config.toml
head_dim = 32
qk_norm = false
attn_scale = 0.177
bias = "none"
init_std_up = 0.0868
lr = 0.00985
beta1 = 0.95
weight_decay = 0.08
lr_head = 0.0155
warmup_steps = 200
batch_tokens = 32768
seq_len = 256
dataset = "wikipedia_en"
Each number is 500 + 25 x the weight over its row's rms, rounded and kept within 0 to 999. Layers, rows and columns count from 0. Numbers have three digits each. The size before them is the row's rms in percent of the matrix's.

# layer 8 MLP up, 256x96, rms 0.204, rows 43-76, columns 0-95
088:470509507493496486468501509504515469475513495506523501492508485501500499534425510493510478505426498473500526495549475487460534501514507522466465524484488513497510527524472504487475495509507544499487548484515522551478481515495483465448491510533497508534513498526467573533508519499459483511
106:550535502533484513477496475481509505447512536475477512460513462477474484537475492495476534476484503492487496502563533489472530516483491486549482511522486492468556540514539510487515470500471514479508481499498487494487462478489472442519510546508519514488507502464473502514484529546491515493
096:470490514441528513540481466481526508477529512520458489505509526505516483450499521498494477490492543494489456490496507487507544508498467511499551499504518495511497509528567520551516531526468496516514478509523467468483524491517431489547496518488484482494491515508523463482502455487463501498
101:540524511480534535498510483525511518492459428501526474526476507529518492500498522492469471498509518499477492526494532473518560506512493510494504442525543542486459477521554545449459505518486493505493470487498501468487499452498462494506506497526458488489536500517508530498516505495522511494
102:529474503541520479506453536509541538552502480512503509502476492521453460512534489437497475471526486496445481479485532515508488480503517474538541491523486444460539473538518512483522540517480523458509502476480493498500510477483514509475473506523485471492493483493524515516492484493492528505
094:485484468566525518488535548505522448503489482509499525528488487554484507513493523473514511460504527507519541476510478481529483461532528541510537486483454528499483496518487499456543459534472503499492491492530485474521503464482491488486462525516478466453484507492505477457490489496503501487
091:525491515572498510512490518453519521509545486498477446445489518517475484484458453490503539510478521476532506490463534491548484538515515518498492483514488515473499453484501472530479510481511501474510515480489528547508461464512532486521504489500475506490511497465520524517510520500558516504
104:502518481519498545477526540494522518484498487504510494540486468508564517552522493489501512520524535474489516542481470529459463510502513467550457484517486545461489495489510506461470486481504490512515492512510498485530536501516511431498458497441482511484486493502512511518462505515492528476
098:492519516498503524513529460491516514499520510535506467546508494488503503511439506539485523433527493492452489479496505522534537487520514457484496520434473487496464501535476474488491530546474522513464496514513483466481527543536527499461484515511515525507487502488492512452489530496520476507
108:496516512505468518518516551471517546509523480445453514489455515497497497501460483466494488475519522492483476459507500498505520485517501509499473499546507485499517497514484529531495522506451557513499479520502502459501498486460518511463511478492470495463568475468484482524486515470542538539
106:534540498521504497497497517492496496513543547483516529544499496529480499524496536518542496436523498498465524504448473521453507522524512477502468447511476500516486505506556442499503485543494478523498527480498505519483544484496502512495493513493454533469477486449525503495470521513485485496
095:500474492443515502477530523527526506488490497536473496492552502481484536475486482489488463494479516502514498490506554491503518474490514528527548487522492505492522477541477453523459519507506456480546527495497482491517571453476512537459474527492492527527513510492481535479495502518491532477
104:508501470451487480520538456472538509501451499507457431533512530449526495483526551534507544520492494485506510523480527464527481486509521502513477476473494545473460502526525501499481478531482501493489490515486494509529511525492491501488499517473523550520497534503556482485507488523521506507
094:531487513495480516470523510439486549499556473503504457485525537547486529480494495515506481484457507557504494525536454521495501463489533480500520487482492510499504465483519490438502495464463517464469536516522476482500495497505511509498473506490510496506554519505461516465523533521487486503
095:509557457526456499477432502519502533471505498547505539463500492491497484471484519523507479517457480469480526493484527489465509473475527510516453521509524512510482525513502465475483512479462490496495491495502530468503477557499502488531505536517471456468519513493481512553509498498516531529
104:524498502527464472475485530457521499441522478506468508501498531490509531534501558446493492489521491478534503454515494506509520512509526482503522483509514496445494495509538502488495516518543554483500469506468513469508549532489483512484525478459497461529529519486485464474497526511462515470
099:491472484509517475472481486522517492513515547472523572514498495527521505517482494465561524510498495497456467508475499538487509493513489482489511442543543485475493469505523527485445530497519456536500502526549483467525496510458479503489494495513497510494489521498559514537500506526522494490
092:467572526482507484504537459508504497494483540507528518509543487494483511512494498500506560502505524524486507460496534484480464507531553498517457443506482484501470480521471478488476524526511500495533464465499514472500491527456510520520537521511484522499523539499500447510463489505529487508
095:501503527484501506501505551508482515505491539513485442497503512511493533471479496491451466480499508513513529496500523502484500459544508488492479494521479473516485501483543465527495507423470544524528483479491514483505540514563490519528531523527490508483554483508493491516466467538495516454
099:488501484525487504530562494514451454466491509477534502495508510459513506503501515521513486537510518466509526516547512462456508482522499475492504493500408529467512494509489482506546511529549511497492514545491463540500486451457526491511487476478524506493509519505494500514498530497479523496
101:490430503494521490480498495493466510514461504515516490546517509517490527510525528507474503490479476511501518486522534478519480508485480514464535486550492461493504524530477476497512555516494459530457456533550494462465506539514514486463524512546481487449495540490515525500519497510474513489
097:551507501484501534517495477528497535508498512498486479493468470483513476495486489443546519514538502533472501546477531508482490479550535502517518479491485532475536488496577437500435491502500476513475502506515505494486533520513480465493477508536496500479522481515521520515494487531487531471
092:491527499499506494483455524502482466503502500538538527523485440507454467525512498489506476485482489471455497510511481516520513474495452426496525556492513485503475482506525511466497514476503479536495521526514480501464466477512507465511488518565525522536543530505532500507496526489495478481
104:523480524525504492550519511520480525486507514481530492488579435480492501537465489507506510541479442517515523491514506444492489490469494507490511482462491538520469490486502476488540542520495474486498494506487505482437522521478512493480484543508527469483489530499510514454530504511519506485
092:540506534533538484508506520504496489492493497492492486535494489488471449445503524449476500515481505516514461490525500497493476504527535503457489499519455496485538513488493488511535551494498482503520480529480494482462461472472534524486484533485501504524544513525489485528440515525537438504
107:505464483527516497482552497485511517473548516447494457521515499495499514513497474482504533498489474512507498497555559481487494502514503495467421461507478491489501496516502523515494511491487540537541467512502500467467475523499518522479530512480452480457497490488520508537491493451506546506
098:519520536443469512478522552480521520496504513515507526504486485552476459509474491486474531458485486510519525522485488524467487511536475557474489497528475509468484508516516508496511469460473513503486499522488516434486492542497495459513530508489507544520502436514514513513508495530543499487
104:500482505529515482453501556496485504505506479445540547512505480514524488503510532509500482517485524487526510492506451507482521511512511467522506457468499520469517476475544499522511486527504504475491504498461478469520464436522488515564502515477493523527481502471510567475480537502473513490
100:512490506454485479507485485471546533524511523507489534522502481494528475493507498488513498471461506497502492524489518512484545454536501512525451543515495513491524520507529442469524516502514525548461446505493512488511480499526539505467482490539522446483527454490497513467515519506474466465
107:484511531545475482460479501546529507491468512485527481511498494492471488514497478495519529504496512469516467491504508492499520574503486517497488463514496472462500510509520544461539483486491569489470515521494548526503504521473510488547514524522492493506478519469518520497461510515469431466
118:470520491521505508519526499533467487511516498498528484473510513474519509489450522481541490475468492477527501523458472457509488517527501496500511479507514533453512538521492521480473474516518538484521510526536465541497445476523536521476457523522511577497477466507498447504494479514509505504
098:500526451512497543497551503459485548518523502504494467514496476505484520517502508475492490512496515513478455497545503535475543563493515494533485541546511509500503463514479485491442517493493503472471478488522523501466494505489449454483494497484457491503549512518485538532527507500494526497
096:442512473491480502516493481507504515532498454470455483492505508495496477456506491494567555524463567530464517502509486528537517507514487484502508473485450490489494446474507457507510492509494523510484511453515488503528494512462508465494524536510489507491533496503529467499493480513475530533
106:499506520527473477513541540508484528463463482486484535505523515463509516508459498506533454529479510476545458532471455485451478527493492431506514511492564490506517478516502492492522518476497503470482477477503493504539505529510484491515478504516519510510537507487514507457502518528488557515
# layer 8 MLP down (transposed), 256x96, rms 0.207, rows 43-76, columns 0-95
105:516507491478533549491484511516490556500531477499487458495507525547517512527509546536510506461538486495476520468523481474521505506515502525522495485502487499493511496514490524517483494508518481470505447532466495484468514476481517497554518517497504472460513529485513446463480427529484494458
115:502524443450509534500503518482473473517504448480528484500478503477483525490553521497510521532469425500523498479518474501507503476487501503515520559520507532514482461495466494509535517520486505535505506501513491558492504492493516497495466471452489495489498536501498536520455523460490464500
108:510496486511512456534480515486500547451486488534540505544485469490487490530447528505520496514522543526518522539445473488512488464495479515472457485507514501480472499477510504527481507490520494518503510468466515502501491457515574509518514478488469502526491483524475515498466538531542516518
103:545501529477489525537546466473468510530504505510502502526510491533479503497508521492469528499514491505420488483483539494490547499484510480461502519524538462528534483490450484499506496504527544482470523492478518472482496444499528498523473461525484459516499527484470500473520463482496484507
108:482508492497505482476505503507550503542472477524482497473532525532494483560502497556550480531485507512507468486495489554540528518516480495471530529488482489465502493512504511478507506483479526529512488496509515495521499450478496473430525512466479500459485495507439489500536491487496461465
094:458524486472486488469495463537492519474482506508469498491516479494525482504507504521535510514513459499479509483528504487537521444483469500464504514523505513532536545561516482493505496560477483500513462467491494497500500496522514470505525514488516456522497520439524496494523523485563553488
092:542546482436504500508485474508477435538489558506459522548480482475525519473494511515515478468513472496454485524510495457487473444462503494482508520476526493499498539517518513511516503503516485503475474494514482469500501531505482542505507527467512484510496479524484534471515491499457473489
105:522480502480483495534523506520471489492469505543502534493475526496500507542529474485530506525443516535500474510508484496473493528547468452446440486495514506479473495512519479479525537509498509464466494534483448542489506471536503509514515514511477525507524494476525442511518517528495506470
108:492540457482459527529530514478493472506518512467482483513495535458526506560541486505524485487491511480514512516467486498499516510538532531489537479475481516485481473497513515418467508524480474511522495529468500488486506524503480511543493511490551515514488444486504480534500554514508494501
110:483475450513466505539520496488489543457500507496499524470491481488453486520522512495491534471509506478536502454525535502479525510503534523504530508498477464471471502505452542484491491516469549481518466512511499504512537430487498489537519549482500484506465498471485502482451529491510529502
103:496503549479530525444531483469531481504506485479513514547517542500505531521502488446482481500442455441486497474518480523508486528500509447517445518504456504522492498498503476511520497535512512520519515512460473509499488536490491531502540526505479519508452471477500495505498478511518520510
105:488516499491497489504467525487436516521479514524482481499489512477512538539528530524529464457496531485499486519507520477529431479518510479491450474528495506540561500454531469486503509501476459493506486519547518514496503511514455546502507528497544495496525469487486509503503506461528494494
107:513502473495550523515468533466532530496512492512485462511482486521506499508516528486467526493538498514519478472499509535478503506500502514516493503519484510488482481480487493532486519449478481512505511475458478537529565503507505493488493480507470501471529524497483515498513376490528488529
089:518531468458511493486480496479492510549543483468487501513490470522538509466483493472477489492510538492485542519478525511472535493504507516489482484508480508519488508474490506455508474496504504471506485527506436527492548492525468464508436554507504513492502496507480501525558523526551527466
091:515491523488481486521519505482488477517487479425501553481492478494503460562525492497486513512524538488525479514510502492487510516525519494484544514502475466467504465527471511540490451483531473535494507485488492514512482445486474496487514504514547514546501487492494504527455536539472479457
091:464492496515474496500482489548461521526480492492524480486527503468527492455554536498503466482455527418516509547508529488528494515455481493498521504478474465503525507508518527510487482491517483487505523499521527498482495441490501504524527492481509485472512445532536469520498522498492464522
090:521516497474506532505511516524527513527462526497484481487503509458476466533531497480469490495478461515528518505501525488491486485488498481500492517562512462503487526515481546549537467496495540490460539507502501529486488537500525462499503531502471491499528504518492475448473432454500497451
092:511518456534465516463477489486521523497446479500504477518516495485528484516490475547512484504553521474460543517512472541510484487540527518499549504478500521538526501490485473492484476491493490499444497550469511467523512503512497516526485508478491468494492478492465506484452479522438501524
104:476459526480467493495497481528486495509486493476510507504478509531445500521552513470484503493487495548501477504504515541478529485491475506433465496453504485520515491486520544501483489472515513549549529525480550467510507481514519510510497542502509527470496519499485508541474437539496479499
108:485469515483520464546553499489499533513486479509495456513491511501502476493482473548498470502527496514488502519528496481481466497484556514530503492510578487488496517481548483527478472510500483486516500529534512478496523480478540497476463534532466512509526458521481483520519460481519500558
101:468498520492529481470556496510494548523515479500497497481518513522512469457530522504497448416501465502529493502484475473526487501528475518449475526465506485509494493460488476525516528484482517531502501518495498478485490544495458506522524530501480480525498512493499467518467469551527490469
090:470458499527516484530500542462551510482475486522498522516543515506508500497527518511461512515518456473544499478542527529477509531448452501538485506483507492484485511467505536532503507446506508484517535469501482549487481475532499514519500518489506519490484549476518492488507513506499540547
091:542452457462517511502500463482532519472498528527474469477552518491493547507518509461504544527533500506517510487511481479502514518471519536536500462506488488483544495514465467517499504551495508489475530508484503530516511523485514515514523482471534541507469487502514544512486538505499549539
104:528455513494476484481505518513482456489483504520476512470476499482492474500504511512531479490494545478481543475515550471527475531492525513549494462514493523535515481471493418471487485529526496462534521507488483481541515525497463483489486505554515513489512503517507499545504528546512528502
081:470466503499495557521540524480518537518501513492546516478508529483492568476474489506493484491473492502531518530450473470484506523496516450519535491485490485500480465496552526466511464526480532483533497514471519488538516501486503500486455480513484485452463493508487504520550519504500470503
124:539471457463469467526510533501470554470495483512509480509475494500526493493454492496541554503479510525559491507517479453468493511466494524496504489497518506563533543508467513500503482513514533527477498481485483497486510508537528483491536517476497502499474529500497558511478510533506499463
089:493551506503502493504455512561492479496475511500534483490534543460510549487510503473491473514493500487490525518477512506525513463513535458529499502486512495507488501449506519485490485493533463463531513484491478544534493493509568519502527507484503476501532520487511473485479534455463551466
114:456484491499528518479513554445533496479481486484517461507504538476420482485491519530483485499525511460528499515475480484468486509487530550519507530500553505491495509447502501516507508518492501506493500514536523483500501501527458537481496547528525477514502510491467462490485453510495502533
099:474498465558523527479502493554492545477454483485542491486492479482518504473474492524503532497499454541521458454503489512500461534506467527482532478465503503490493479524495512479518494489503536529532471502472469530501494463520486494538526505496545472524502489501506497510475505489569499503
095:494490494492493489504545470503481503499520528538482524505473460477512537507488527503464509538566492546489499480529463512485495449462477464534523515531503507522479457502492486492478468485484526481477523481522458471513497447520520477508505493497518484504528516515505507493530503515533576469
127:520494484482509449466535499500473540514515500560509471482511466493491504511493510494496510505537505459479498483469467503486491459559532549524470487494486521455554488452485491491519464512530519529511508496510492512504458446467503492484477496495531522469505495501513458453521495526516481500
096:476477489486472501461496494490506470490457514493531536495519548479507475507501546488508514501518508456494488500503507497465478486483488549501526480479531486531488512492489461475474515517472512493545503468518495463509425501471492536513511498536515549478545457482539464513514534486480458521
091:486503502508491465513499483497461489494457472535495487523466535462484519509464542531504501452509507505528495514509498490510472502495475526500496511490543478482512541452450473527474482533488542522537540531480480518492507431475459497486504497515493486508489473504525464511465445472502471487
102:509518501469458506517523504512462508525498527551495521520550476528511535524513507493492488537505484527483516503504547531511490503454493535490523472494487457480519493519501495514504485477528531488477553508478531477482514476506506535546540479478519532532487519521553526493549491542485454512